Each number is 128 + 32 x the weight over its row's rms, rounded and kept within 0 to 255. Layers, rows and columns count from 0. Numbers have three digits each. The size before them is the row's rms in percent of the matrix's.

# layer 9 attention value, 320x320, rms 0.0765, rows 106-127, columns 0-159
091:142114138132106093115119127128079112137030108112138122084135076167185122166122156084158135159103074116149140069092133164183093149126121143186180100117166124092081101147153122080122152142141117173147093123139117092157152090164134123099108114113087133135083141105092131112104134141095106171115101116129094091127090172103131091134141101124170164119103185123119161129050186154104224045111095101124053196168105088080102116120130138148160110102128100126124142150099146138166065107139114
088:154119095094142116131136105124132117073207130124110090119101128109103069084084075144124102080118186121131119139100183087111104178141141159105178128121110180113155097105168137131117120089119141156130145159114118114101106172117135131127153118145150112108135163074156082108150105117149128090132134145068130087127124065083145154177135132083128068098187080104090104125109092188154114135145092170087170115147151131120130076153066119155130129094136137042135128102105183042122168092142127
096:146081121149139150123127129170113157133170122119141099137091162115122165163168111104153198157159126072144106111094135199141175104167135123137150122119159098138124107079146078128137186145137171122171114146133103097087148146102152076100115192167128175099136135138091058160182164133119083100147129128118115061100155148104107099103127124089048156125157143088194100115146087080144132104183141091150091139089106142123159075152049097092093104138117124145120119161105097053140158113077089
091:152134157175045125127179138137134113112145147172081073103106150192134146106119142136162090094058129075162177165195120184128062136109175110188108120122111085139153136160163065078156135087070100167111141118145139121119159132130088111162162131128168130131191139100165131111068092184145128122100121099141128106113124124082092132122097096067142132107151135190078125112089167119161147126157093170136097092142164121104138104122189141133100148139162137108120199138132084050137111190109078
093:127156127132063155102111092145144129200070122099142149132162148088099104084130103162158147129126160114137091129181084088147130068087143118161121117132145110107140147176098072125093115082130125143154112075170103204107155127122138117145106157136173121107178080060165131182156141157120137128171114176202136119119051143110134133153150097156147196152060140126179118097116177109127048154126140167095143138127092146134104122157120119139064131067086145122134021115141165171138122082084146
108:176120070102161075160132136180035092161089103153109145138120129109091133131133151151095154157083120106116135158201102150134155106122070132144103132151166078108122135126079079160078095062168137090181104091146125146193129086111130157163116136095123157122087183142107128130119220105114149120117103142180152134162102125166089109136167094147158068124141156198135127123107144170104093136174162107130179106147132176150135161078096124181102167143104124123135116114141155175146110152137108
088:124164115150203113120129144183120100054121183115141115162078097138090132159109168115114157128129105103138091142161096071128116086197165119124155142156102147150134185078072146153154114128169125083096148109166164129100096062097116159122130115139128117166149155077154125134158160141122111108140158079076195169112178109129135175165153165194137123116132102097093137162156108115080099106102123089117151084098141085072129119110040110110151089172135163137170156096228125116095098139060154
101:150177103130175154176142009167090092081072109123144073099101133151116116067153140102122122146105190170124140131124095119132141140154087117083143094163101142111101086150159112166138230071118147096118096127056135116159163173137068142126041159163110086120119085177170080113151101178171152127117103105132118104106103150116115117051148152082084103163160124077094151167098111109116151107132151076129176095152097114101155093079193082135104078133145144149072138073134123142108130184153118
090:146120122108190097152137213085159117144100132116155119150173168115091129103174155129113138172174113161098093157162134129085156155086088165107090071095180118142164121120080132131102177133145143071111162071158112103095095127154126100176135168135137119129103090149080147141206072147111110089102136114106187145126126110139113111123039129133164134208119062182105073129112115132106165109140115173127144153168071146167124083100141078134119081116085101126167151132114137149058163074125124
093:113132082151148127123108103165110099147143144165122099173122123182150127160134141146124179115151095076149155141175172145099108136127140136093236123087123110136109135092186116170085114124083087145116118115146151146113148100165074145145165158091170188118139108142125169145167156083174075149053106142089094128132077156142205104012154135158180128133138144112085087085134107161153082125137178113153133137151174118155109185123205152151066101130127055153108139105188151102137092129105071
099:081166209135088166101129168120137141063147149151123135117080113123134092107128168083116087167143130130089138092145121141142051129224147133145148127172090146085094117118085183109191128157115185137054137131186153131154129188175111147136129134085147091137155097102097110090136041089069147161173144160063151063121208134156161124101134138039138101112120149107132106127151145148117128147100092146088110215148118087124120155178111200109142147135175101114180116116125201120065143127117128
092:161161124163188142162071119122110116164165095105126122119051114016118125118105106069098131133171115124133103125152091123161122102121178089110115133159145064158110168083171138073131116072157120124113102126153108177143112185175141122098138147140097116091148169127122154129156091092130151106124148139129175072158143149157112181081143095160196118175109104118113139101113137091127131121077081127165097058137127133105086104130126145127134103132125166097158125122144074200116125164188120
094:148077082146109105204142132103164153041165121099117158142160137159152060149146141061042138129095141167129135122098106136149120097092097069155164108118107111101103123165123169092099124150140152137067099143080182113181079059097145071132189141128126134133121118119088067137173101074166087141108147135175092107100103085107126105085138106090150063185120135142114118147100078144164136113142112136211119088115165147145118123100125157183130101127114125202101179084129130104140108077144102
092:087176181091112114124155122160113161119204127187113110073157151073176131093103086170155119151144071147076139090106107135143134114156136155185123158094162127085186167086091180110098128095163120165139104133140156121091075175131085136092110114101136107104181113075132098173112123126108174126155178099157144134126095187178125129064139100140121139082109155129154176106157145112100166091092169167113171143094109045197129113123113106136103105157095097046151106105132164209144180144135142
096:115122054155170106139172147081155086122147113048124115124110168134139062131119166118152163078143146113089154100103123128130170148083111145081131109121176123098157139088136176096155127159134134129131107142141099092120169131138146084121097126135171106112110106146119110143171154128065181144089168092049128063155190122156137116105157144100133177097135156091134142120169127105190151115092157120162096102125157172133149097174202221137158124118174149115139113143121108096173180145133151
091:123087145100125169100080130122096087191095157209092088157112097187077128090119143107180202113059107132117153148176122112138180107150097128132144083195137117096158185168152162158088134104081143095088097143144133133118153108083176164087193127143139148194176139108122153095066102106137089136118091148169153139175101163132124147113089155145123134126078118158132126170097146131063122168173103133107142145120163104100121138124132084138135111151123098068091188073181109086130177173096115
091:134131116095138118162148140162091071140164112050160136098174114113134109097131103124143089147146095132096124197140168159126114114141143150104168079141103148134110125112096112140145179165152104194158127135114147140124105168176092101136160112069160151112149120085190233128104179111095117151120160183188095161090186164124085146117100156146109135105105118129164164124076172178120088111077156159077076179103130079121114113135123176131159140128134109092163084105124079209145172174208085
093:101064076114148139205127149072135116112125119138149103127112104163143148135138154146110112087080125099158187120112124092127116165131127149126131102174109122089109219117123160163151097144097158138134087140131180165152117129153118150156150116108132170133095167088119141101151140094043168099192095101087125070108161117165131113135113132157150142113109102178132110151138127090147137147134133080187151160089144127144114135158088067134116124165163124141103117206131144077116125118095071
093:126086143112144086136118131150159123145163159139177101098168132120168124139119151127172069110104089183151122139122195098072126124100162130177127108140153192117166081148143145115125150127105137134127128137044090112104085150173012080117147136103191176130111167091144165112137080147182170137126183128136118058099113093134127166097104128084130160121146120092144021095113145105169079144147134133077173125174126121105161148162147142152126094077121123094174097136082170124176123078166105
093:105125158122177087085100094099084128137128148061150091116156166143088103087054177182110156081105129115127166169144078076072105168162170171072158141154091135154129134152129179168156092156131154165147138123130163130116147145134149159089117083041120149077161164071149129130119114163113121129151134178102153135142126127133122147149099107136102128074117159134143146147069122197119099143113136180076168095151150141137179142123131135141119198112120100166171120107104079145124135094156120
096:122099130126129121084076153084133203107219174101188181135107133127143064135095173105129106164143175203142072121104153112117068159121106124142094112146065143130129122084117119112193144110166180128134144111093151145140145116159098141093138143138160093092099124201130144101130081155098110105099184134050043118150169106162164164076108123116178101115129105140046148087146131098124112093149121111147139106138105148131161117151153167135099063105134122072128117089152136067091158123110159
089:104145151150201082116155145127132088124124093103104135150092079146133144188102150093140178042148080164185128124142139197145064127115146137187162143093107078128115130158167084141100064093120100148151138122136152069093088105106108168082105096118137187100090117154174148116117140165107128099114107134149106134183082112118127139114103161114139129102076136171171125089103126137160088133157065112133127154112090146150137148130098083057147150131140128085087122147138110170116177144106059
# layer 9 attention output (transposed), 320x320, rms 0.0695, rows 106-127, columns 0-159
095:174155100129144137157147158129111156110164073155137130105109074111151191044105134058086113115070101152129091097149138156143094098114053109130082135143163196112154134133111043085112103151087133137179126092088068158158063146131129136132142105130116116179157101150152050084079121228110080116154080101100094160135149106107121155075163126177085167052126120105124112162175095108140194130160135159142075093101144159123093129148082198174099159097156178108156139103126144077122156174115091
094:076107088104098154133164122094147126111095116134137133082145084144124115158137153080137130124110125122148147057184072153136096089134140153113140141121091074068165169175128125124127112058199073090134090125116136114166165125067117084110189106153177098183164126119169118117174108076182096132128144134124092208158118148149106144177143101111108121161101156093119079130054139105087116130118114129134112185128143123117106155129155101135097128160129085221075073098103111161041105139183217
094:118088168127158139125172185110134167094165107124133122120108173126187136128155136139116171070146121099060113138142132182093159116137140106090172141125127117140100099097161133150110177115132090064069095106166136147075143153107165098130177130136156206127113102129170134107151092113131105138093092142156080150116119123193184124145117090141167015183148145148138120155112094180120167107164125107105109069174137065137084172106142169110166156205182117156101157114173161138160099190151191
095:120072106141161134134194117167102117168155151142118100110162179133111115141078099117127135137112122156156164220102123141079172126037155107157161156179144145122164104183102092105125088105158137136158175159084087131103091122143099126100099111152130082141092153194112127153138164163152187136079135091171149119142155067103143151045106121113106143080148153111155122127100113084136140084081074028140133114143141162130097117163160140085167093087119109048163094102235108135107050119077127
096:166099142091174063112099169077112110101141082135129105157185144088164160114146140101076082107135096132129144132172146076110147154111132161108103081050157207108137131200127098089118141121098169148142100125151120187133156132101156104123136167127111096105137141148197103135128117217175184116158140131141143117117099101123126140170139110085126200084145130126182214146126104107212088187159149122104127128165166146167142174078125093094167179140135098157168136149153135116156158117116117
097:117143099153180100104161091104134088175155115138103110106100112135097182092114131070098169139080147106169112098100193163130184135107124169107126077108167177135153153151126114061090101154110139127166139110102096129136111140083148118121111088113180096094132109144157147129098121132128136139110156175141090133093150116100114130203180084147164060166136100180139118107242073162176068112162100166141190067088079190108096091118167138155093143105122176124093109236150110085120125123134074
089:112161142116072148100132124152155108102160095157132171151117131167118129089073087119148133109179154120092109126110119117164142139095115166169195079097141132201133158150131135138149123125127111122065141103154078119166106046091149091098079140138125138155115149146115173117129143073206107123103075133158159098206139106144132151111144137143121143076134099149089104123157119135137136148118142152048138169098101069117151115126112093079102086111116076108138095047106166143167159156149137
098:133102109103131108103083163109152133076117100136086125132110123141132134187103097140159133094128096095133161157125063135147104121120201078126050138119082135102143118134143112131126105167201129151152168118122106128167112119142125156105181073110146109144105124155171198098090120165155102149105116109121051159082116164128213103098111109168156111107151158080131115096148239090132135044119089157182099163181078114138084084145116200146117094173124146087102183130094070121137110124126189
093:140106125118117143136106155105087128109074109145127091148111108117098120113049175088107102123125114132139167141092097084207101207136089100153184168136146157146156135125149167181115146179132131189099122107189154129095125141132130122105175151103172122191186122094141154167098138151113134110125131106095127120146133095126136092139171113114127122148124098116118180175154142110127148133077133138126122097158134114178141131155071116104148155149165171163076087173112096085145152067179076
095:160123137096176156144105161165179082110072156149114104095103122129107073098084156153171128119139086150157126128110184108095118162201100138111049147123137121149090122146124154177120170142160198096140108154170104128080157116128136165111073099159123161161167156135156147140121087148131141173096115129152128136143128183163091138130182117184152111156168152081075087097128160066163106104142115131157130078112097163213201150184091117075081066105148126084133216133174164121168140149090084
094:103159148084087143139022171068114150128223163187095138151112127124160124075091117094148170151124129165119146057151165163139078068165117093114171174095074126122092092133134162159137108137109160143085139069123131148134097182146171136059149134143113106131155090105092127079125112073193170129137175120128177137119097085147169104140144168103143120152135134111134161123112090135127115195122113122156105144090114095102093114130076088181130096153132102093096173127118115150098173157151141
098:111159094139140123090092115155158108073161179126110126141019148150154114094153109156178128134151122149117071100078158179128111141158122151090126098089122182149161142094130124182150172086098215177168150148151108124128179119125086140180110100094105165149135118115113103092139140194149165137156104158108101142173097221080094103152204084138174094146086151198060119125139103135128134119093117090129172146166086152126174127092086178132156179076080131159130081132077160091172115097100224
097:139119171115129118142144096178162133166102163145148151138145121093107158155163168091122141111118132130115116150107109151123163169093148139151096178100074122134144163146076111172117139167069103182120086168140081104103190117113132136100060173100145125128142127180167044133114159114184122089074126113092100158084121140081149151111083132129184109164085157128114085124144125125187111133116086118102146145147085107068147136150132112134123087158098119176075095157117161243112128145125128
095:115121170154040162125103145154088148135088129083133119137092096186126120103137114150132126136155138148157137136123155149142148118110193127086085120140122071165144114164103102108151124134105069148098161078155096131165125142150169117046068130135103126176107093144168154135187122167132163133118117087146136134085140128083171131213174138131209149205129103132230159139103099148098078130123154054075102124123116159157095156160127148135119151130141169106158156208158164095121140103109144
093:130145141153142142144164105098142120133150154083119126132149097062141125129108156115118124152164117174087120077105104149155097079129144112166141186128127129095082102060126148195118139146121156164145122054148126160148121136207147121155144093089067135097140150127127165135129171093117134054189107135086106099132083116114229139129156031157159089151109147102141090181082158142150108130132090177080082178116106148106141106080018090040176164144117132109145105095164130127134175126126133
092:174133100079133102115155140140123079117141200131165202142111137138181125109120135133119144132149162138102089185082136158121145090084073164131081015168090127113121078170075132109178101119176114154098118147174093099121136112108157135099083156080124089126089174154126084152123148196128138232166105143151112149122096155135083177169131132140106108097178131098160136119118161109205141161097119143128164133167152127129104148104179145070055160146134137119207139156128094166088162128097158
094:107117162170144126153182153100134145151145154130112117129122143128122136115134194142161156100158137118142122102130103141113096179154096152058083154114082134109077163130104103148047115132122159113178106195069100134067163181095148135141077112197119105176082185094082119118146070139057164136170135125120116125166055177102125107105109108103121118160156104105156146154174148123094116187126118058126149149128224171110075138127131154160110055112108114095106136126120135137127094197103157
096:116121156078122181098107111125158080120114123098097185112149101178154112136106109154159146055108168107107088195157114137137144141139094088149204124111167148150108090104038153160087106130132122098076145182187105137136151108138107089113113119164074136104142095168216112098156158135112068125105117089116096142153083095118154080139132113156082077104138118115118152071100152177153136104124104155109097065141151187163123101163158137116078089119117022149170160210095063189115127115163087
095:138105132179125114066171139133155137133054112170056181153132147083098108062160129134093128128091154146155145169151143112185081162146172186141127171153173125152137152202159121146135121129140150114092122125029169119107089173126121130125137107159100112145149165128136115158111161144134130130121132128123140166165057107130070094168115173090122143086128139138102137167094136112136148151109083099086150117067094123142132183086111126147136121130128113104136127136115129132116163130095061
094:118121150082145127082110179091153147122117124162183078066108076124055083109096127111133134134125124125103087119113102119129096105097154145041155134113160148076092184121132151074116067116142074118099094067128096091086177138137141166144146163128169158117130126086166078119154103104163146155182113121158210119138130099172126156133103117137094088077111105129130056120132171068127075194051098102135130071158145105096154135146179120115117091137101114121168143148133143147114157164113135
092:135147141217159148169109079135137155157159195098116128170110139069142123182125115069203115148158146122165079051121127134081127134179160116142128133138145110191152109182114109167152157170172122115085113122190156098051152118104158091127184126117133132119132148157144112156182136142089125082120174129105085120143119159094130142076174119081157130079133130052133091118105192118156137148117124150103151161115106111104107158129116136123135095114163114147112091125143131085111140140156155
096:119099104155174122144070126118076072164089101135151107193096119107168112107118202123109082062101077070113180117163079128122176170092138180121147156164160137089122082108086154140118149112132131145105106160112051174163112157121148074170147178138127188151126150160093100137145186098138065124096107098092058102096142120107165196154157104164166163092149123116104121142068123123106130121107126157171077131099196217129208128103102168129137089174131128107114144156090174114129112154117177
# layer 9 attention query, 320x320, rms 0.0587, rows 128-149, columns 0-159
062:147120112170134136144051163117096083123142158086170136121139224052113125078154070177171120097169147123149145094132098171095121138113173162110147150132172069110100181085155143093141151119176109149134090138153114147133136076081097133118112166120159154156160069120079083083104169098105130147129179169132117128133079107114115091100130093183153151106153168094136118141153123127090139125095127137144087102151060131115153127119106192138167076133099117150107139180130102078112163136092110
066:142086118175196143099069159159118183124114121172142135163063134096115150094067115101109102147054121101090196123137125139141108135072097163155096132133109085163127176077120094190148148133175148111144131105168131149100144177133130147138163168112167151146140122137226127151043097162104142111140140107184098122148094142138070147104088140105101122091168179118150135153127087135150152154153157132137116052120179133087070169100125095083146150096109121153139161095129138149117127169127165
078:090113119124103085144156082116129165059164106108039171162158169101137149151113089133073095127090094071092146108122110142139160138097187132171132053082134142129149177116144114122135175096168146088101143132113117081149093123140095143197114144145179071115098142120087107138139131100203138108184133189141133121152099095148130154110084120098112173100117131110102113158133123134120176140142118140103142082152108116150061092154120216137166171167186144118142176116157131113087139175140172
076:149107076090081136130155151106099202089122127117175107115094110097161151147149153140075140170189120143147120148127153121055103112171109096132126106175165131089095143154186125107133128180146111111081136129136149157100129143148118113076164133131054197185152092138145141150148123137086149135105092083144101148129092117129154097167157167115125098150124080125193132121076079128181084051041158107185151090157144108115178076105206092204112120123161172184143086145153134139165104107200130
099:145110160169065112146117174132100087136114130133168111150149118098098141082197107151041143138188114130099087137098141114101085147182159092142144081157164163164151127111089113113141130105155130096103148095163131121151165139155079167136094109146112172130080071119081179136091105128108097112068113129121118095112106150094074068130235137139166071065104146129128141174141155165137108130090146107175132094107122138162172118169189084127171107118123136102085114122128145122108140052107092
069:146142117115132158095139072142115126092086142182111136118087120095161136068119100092117167147147121108160099078121115136046139109113178130152136090187113160154097204185128140104093143122177076126116141206160101121101064136094121155114126112111078142193126123168144142177169093096139057158105105116092122129154053149079179083154145130120091142132152107095174071102151129149167107136058115109127141106149157115092115152113102072153135114124110093135132139128161180110114107164126136
084:104193162200082173172175168133039089104081125128126141171127171095123173117126083112054102167182154107104178065153103062129112092173116090086110015131114109169125129137100111098100164084151118094149093122180128135136120150162086078127072136109136146140090094145145093165189085126167123110068097093097082104135156112065122156113177152129110097108125164173149141160116115175078058119190079102160114115103078169085117133166099112124133109127146101087139137134168150151098132123160080
090:089110125187101132130107135118146099136113129073126137120125167182133146107144127128027075121190160119109128212103091132127128077102131117115121098160181171185144176138095115115123087116133135133092176090148098113141171175090077176147160108136124168153102102096039133177119107153148098083067170125092186137166117129112116133121177148131154127109083142131100107185138172097134124103094105123124155129121176092193192123120179103067114160144175105134111123095104151094111111118141119
093:136099103124129119118183148088116146135110108127123146141168123108111090138159161152128087105091121083135145085150105104079091182150196138163091144162097112074193096136101134164147180064114066133164117166088159119151081086078092113145177132137132163105154173127139141153138103119106118141139196217144137116099159115146120082181097073142143110088146157077176107185182077131150172166125142128110118123125097164083113149187079136150130070154085153107162082151120081138146109133108095
093:157116085176114200106108089129157093106091181064084116135157124121170122116068108104130101109125144081113107095119141114147073094135099168123173120168117120129139119102179102142150179115182120132135107163130153082146131152129127107122129110096093149114133140064080142170119156115132084135161133145089115133129132078160134123106058142161090095124060119119139138107103093134160158109112067107124108138124161137097182078091187160134026144114079112131104055085155100169099160137176092
098:133115091128168141125153093136085131132145133124145074110124174132112103098143150104134152138084147128171113168150155142135076099099135068093178122128150189108037117173117139172143077054077125111124141165092144117110140158140141169151178163118113163122119161106112104092098171137091050112083126110122171121122175143189105194115106149109091125142118119157109163109132176115156125119086137135186133163112121171107145143104217097122109104143143143131087111212111129131106155162136075
096:166163133161106097094107162165146116138161101164184136106099145153109138141171188098109100113129119134087084085196105159087105106111143097115126135146143167160095101106133142133078147130058158107171090107079169149086065117111120152162126124134171073115106190146117120090101134123087105186088152165139187167084106059083046163104081154159123149151131142140108210148154108118146152160159111101173144146156122191142105188133113185151178193138175113098176166152142143167161098110121145
096:029142130133129086131101133125125149125136091106140166149112102107142198123110104153109197119091069136139165122147126076089143112153124123154113178175096154146100105116196129119130134097128120144141163110187096165173162093105150133164180173101102130131093170145122140115204149136099171138154083069172092133157155123122140128130081173143121067122129087130127144137148126147139105144082119096130116110154103124120129153096080115098074099158155141145122130169144108111126111152149130
094:109222057136146110082177150101109156182139107161097108144135093064096119133065124137133130168122112148140128150144143129110150140174098134148126173073113114172173143131123129128133098175166104186128174109155151089102088153101172101065167116127133114095147092131088150168086096114109161108158179125111148145098114065108145079191120120101098096133114117063133117099147139133171130094142178102118134135088106200076141112086101096130079145173123158164166145106109117138116122122129123
092:177157069133175125137169093111174152108131089117112137113121101140182118144077180102083092140048180102138133115104139140099088195169162114126143164110175157201116139161163071163121151130148111153116072096072127133126160123111131152111102120123048172122095098101111141101208108080124051151090194114113154105111104128121132142111161132136125165057175104164146082167133112168139128126086161112158167122162124019190080109121052122145184141107081097147127139117140098153137168135048125
093:119051118146112092174154137069181179140156151115080099181142145134131103087131118149100103144139140134095117194106073117146176122157112142129121106134117144137056135108090160071091111107080138174143165166134229209128148178171085111192077122159157178112104136138163091135105142169121088135105165136108104091110170113184176185081133150113102129104115093114130171141116180152118112086131108160136143120164152125187114086191089177137179187133123093125104071086125130119123092124153128
095:143093136104128233133037086114106090144175102100134148131144147167102139152170131087127153131127146110162129077125182075156085099110118158120116163162110074121194101106096159114089115134183122126160051092095103091152080144133194088133150144087050120149132058165151058096159113107157146113083115172127152204093110136117140064181103155132140135145115099046117111103149157110117105125120076111092151182128093166156143156105102181154111183109098160191157167093179144161104124133142166
093:160130124188041055095133191122142093161079100146144118122141076138099100170160124126148081167143122101152073149145112144140108127174082136115141112133090144131142106094108176138155143118106081096121135192160140144137123172160065175115076140091129113156170079087144193185127139155093164030111124150144109171141074175136122160127169195168114133205117133155119136117102160131135172143030148185122129099114137120139174104109079113124139104158122162139113148113105161118186180149119131
089:127131128164175093096139204103122145113148169170118119110163112151067120152118140140180121112100114166114146088143124133123144145145168118098173098079074182091104171133106149154096121146144100161038106151128127084198198103118137159145151128160188106083105106113198090080132160085119140084127105100105150134181167146154108118044142111122078117118184124121098108120099144144149174102046110099096157147170116158098145056142106132122130148109134132134097168121147131095140111146132136
096:069123147114126206089148125095101101101086076073084132184162079191142138135140087071180114148227144067138047199111096155155107119149119174106192152126064171118115116152138099150188095112113121082072106202076154129120177134117136098142129134111126135106154139083129114079119160115131122079157107088122186144140097166166133148096055162189143120132139093073122142134130116125150148145134124155121111121122099184163132178116125077131197082175109167129123086081133106109088102165132135
095:169150158095103122119120176130160094147090134135131091122083126116104141084139080100094146122106170146135144169121196197131126087130163051193135113118134127086134104126119124171066118183135115124110071146105107149118132115127131150120129149185059114092129143143200136113154111143161109137093152117157120174068141179154095098100136151083148184143129117124092143068161137063139093108187114150168155086149092070137158141182121118176153103140120184112120166130111128191117160121114116
091:105154111112126147076080061101150082117146107071122083096097147162093084078124142166121142129175108131131221113153100141162139099183097095131177125062168118095124118094140148096187142123154161143146062088119196132131081101087179122165155123152122131166108093132125150182125182087189159152126120101194136144145112154083154116136141135149149109034119081154123093131130157109145126129139095146140141126109137109139160097118180120188118121120136042093123130134092134093106118173110079
# layer 9 attention key, 320x320, rms 0.0592, rows 128-149, columns 0-159
065:165127175125157119164131145116065107117137119096120126121117101153171063167080181073138120137091134128102130109107122233158140086101108142116116181125140147104171136083135106129097127070119121150127076097137119115184097122134118120093106087157129070074130146071128156136134138120171133060127131169125075093150109096146154126179134098074153089169096130165092164124141108120126132199101097140084133127118142111073139187176188078088137207133177035123091131135100162186177143079167157
068:149137178098153140149153090163130148192125116089133131074191117090128118102138127180145124156198140177093112115042134130137168139103124100165100077143163123103139184132111100180078142113153112200156104135104077139160150132144158105115170134154099134170114127138169080090144138149131056146122156122157150107194131091163142112113120127089096107086060123152125142119158057107102084066195147118116146136079116064175175108154111162169166199143164057123103073094117094099138126132087117
070:091162121113101156104110119129148134159073162117148140040137158095149102131122196101171122057094117134178193104113132105103142153072148103157148084164114097153152135136132101138150135067110123115126153165119130200079167083191128122084098112177098143190170105110133099136157128148118122104125106174129108132108135201228121142128101076199119135100137132101167100123124133154092102134126126184083084158147080129121100106176191132141170063090151125134176103179090155131070101147131130
065:117122165123138164156149109125149105169112092102120164092103105157133122123181104131074072102188137145134068128150107131132124167084136195160126141138153110098151137133180114099115173060177090108173153135127124132154119156206090088148164138134128090135081117083079138136126112159165173161122138143193151170065180081064100148107132091076180131109062117132111169118104152095120122091146113102161181097148139154166170166138095114074150103157103140130142112133132109165139120114163107
094:149141093167132118140095107117152165137134064128127145120118102165116136087171178186137122156151104119143045196164152181123134143099116159112136170106151109140197176078124140128102095173128162127101098154137154148147082137188150121131156108025099102078141165137135151063158119143135158118143117135183140144094151110055153104179118073068132110154081091148105134165091165126143166025111116141146130099164084147121200111110124120123142149178132207168141122090183120129155128128115097
071:097135137114110126105151100163095130149141186148154070130133106101120154142149125105162158145090126122131157147089150111110106097169161128105197099146102115131061117119135131151160131093181111132166137098126142123105185110098143166131104095182115210119103104116149128155099129117078110137098111111103142107173163180215057141099087179161125138099180124149168080136163098117041139222114090138153061122106191085090123084113148079116138155109110109098152166178070105111084137143121191
102:187080131126130109160118137143112128148116094149116198168139164176157118144131080091091134097116162159115144082120090102097125119124095118172085081139114135025173172134100150150136156104144105148100172107120126151122074136138084098203163131100130133120171123161120120138219171119115144137101122122121124106126116134069158109143173114062144118163095178086120137098139163108154164079154126145143085131155152180151141133198149133167122097133147168160158185116133116069151141085098119
080:101118096173129169101167152102151151124162145133116123095138116179107142149136105155120093108131128102141079195148148123109134108119143093088135046113168096106168140132079093153126110117112157133156164088143118132074119067094146018170116128159108091153155121104173114226103121136140101116138165125113134118162130128165089167133108128177181141076173086167119149130158127095152095080077135097110165114132066106084072114141117078101174147086132092089157057120046139112210097133119146
094:127193091171117129140146140112094124146101140158104110141066084125143119170186126130117120116156134125144183100132182171113107130107141117125201123103089136092109180103123175104144160114102062114104169096132169106127107093174134125105123139134182164103140144143065087161159110112133098147179152200166147122166186155141118077161161180081087099089122136162133134197155080172112137145124159091175102153091117138146125113102116132135113151059156137136138156118099125123145148067121139
096:150123121140105152144146140145180134140102126081143099153095121113089100132196113117178126165101082148084127120162127109119110101135127115106145163166132151118151112083187151102123124162164149080077181145114196152095110134117095066169126107196080179086202138078113181082170162048119100166079065133136165138172130109051161158120148151121134140140164109090142176093153131117087146106112157176157088129129097102117131106104131152202128169118125110101076187144136118098120114146141179
103:113191106150085142126134113121061126131127096129103120207107148146146112125109088088126100145119145088114099134081157123131130109134126110137136083150173099142073131146078081154125093150135190143079141165138090126110134147245106111101123137180148068056093058087129144184097171165143114130131116114136063108087112116090112124130157182152156116123129067135060126109113133144104165190114175142097136177152119101100153180165122108116189169134140125114113176121117213134091173149087154
101:059157089114110107115169152101117146111153136126140122098058133119121112133073163082119060176150123074085123136132101061135166100137150073069109166111095143182099115102114131123053143165108112092178118158128119141148062135129112112104126102108147144119140113096138106029115132178152059134115114148135106099092100077129118173125101076138093106114142076183060095150177107098106162091133185076176171154104120132179183207180136125168148171081129126136133118119178162140124122126122173
099:151178154103156108103151102155059157166128141109126126090125125058150148080144124130170154121173158162159146098157159122101136194163030138159082139061131119120125104145100169118140108119180123143140182147132121173116113112097159084122137080125086132106134146152085193141158147116115155137156056139138074062128142127101125098156107098127066104123188051150172145077145078102095128184099127059118163143101133122096196118163123180115161093100113161099123193167174128147098095153072080
100:148150175160128129136099196095113208101120128106086041098164068075002121118113170159138098135114187185119119150161136096157128077102073128110118163101102090157123136141085115150133128137139078143113147087114113136146096137112161172145166081182160153108122159159075149128144164098078145143138163113112111180153097145141131145173156179126165120186123128116152188129186128153144145107152187111176140120134114077093171122132086098113113072144143122122105164070120192116164081104075115
098:105129138121141095184143060151150134127124122153129180155064147173143158137109192169129065111178130102150163110087108115149126153151134180183158114120124122116137173159088118108085153133093088132129142117136171143169133176133177060079107115175106115144145155081095134152093120131162133132184123126109166151122062136096103181118084139100099162177141126129139134151172111167094137219089166144121165151151070105118130123144130120081172150168153098114173121126124121046144146107128187
095:139070159133104162128112131095156148156161079105169126146117134190068118159087142154085098113039205110077069112067118111095118144127166136117192139137145101137084115086114167057116092133131095153064094107179145138123097161091094147161168127138098078104116168177135115163125149129165134141067158139106131123081107122151130161140181133018149206130154114055097139099087126122132135084084163140095103117131097141159161187104142070108146114141099120146140086133109147137106085117139140
096:119132125149095174172091114081140120124182159090146175150155095190060132156173105102157173140144056161134094155102191139165145134110098089184044118158111106114191118119090120158117124171135122167163079112165130100141101118123118093128088094165133159136101130090194140157117126176092147112168135091077171155072137142128134134125134133138132149076100155096127125137164070171045103120102102051160189177141179124158151073127149118156111116129142171111119130150147164106174095166115101
102:141110154126163159148108181126083154155144110069074163131124177132156141132112127155077100126107187079118071146142105186189102128136073122105070173145130123159130145131119123120124169123143142129129167111119153099105098118128132121170068112087130124145089120115110179102108179115127127103166107089157129138126200148128130155006089143133116161125122133157068067122117121149091179086114088170133114101157171133142126155045122186126160141134133111156057159107121134197147154113148119
091:132087109131111136195125117125081157140119121062117118123133120164128113138141162113157064162145119078174116139148078121115149180123158191120126157096065157153171199136074180085107115118116130077134098186124106099141117128103197088144195116197176118166097100145195157150166087150139155121142101178117149114155156099145116123141050122109132113076116093063118115084052192190137134119120091158166141140191174083135162102111147124134151143085067111127138156097139106094096138117096105
094:138165146093122123177091165122121190171024104129094142120124144121113118113097081105172108138088136125156084165072130091153140152081119109155152141166119151154065129119160155139155096131146139112105151101136135141120109070126111102162127197094097123107122159194114120122128140090168074075135160104170152114159175146171118156109123126147186151162159050068138139105106110082108108135157086115189145130107177220086144098131143154202128131141135161121158144143112120138204135177071090
092:149155150133160233127121181094114106142157105079147195125093132176160138109145137116139132087179167111116136082126131119134139185105123111179113105082168152178145138139194140069097137088116122121097113071084094170157117094176137180156175099183126116114141132085194146164140149146118138126171101121190147109119105114124171160132149097099111095119084127074132129094146033157133130147154140139119166127081164094151147118099087118153094045108149109108211098115166125130129122164103080
095:155140148097167142139130133138165081054136145150206092107143172141109105113142135156117110117165094106113186152158122127136140119131164128139072201123106123165208107102127109114121098127084146142219100171131135133112106103129083164069117134110137121164189158178104164181114132098154116116099109119082122106124134083056148116145177197126120070138092108148117152119146131100102113162108136096184154097140074111147106154128149181135074100137085166124126150106117157044131088087160139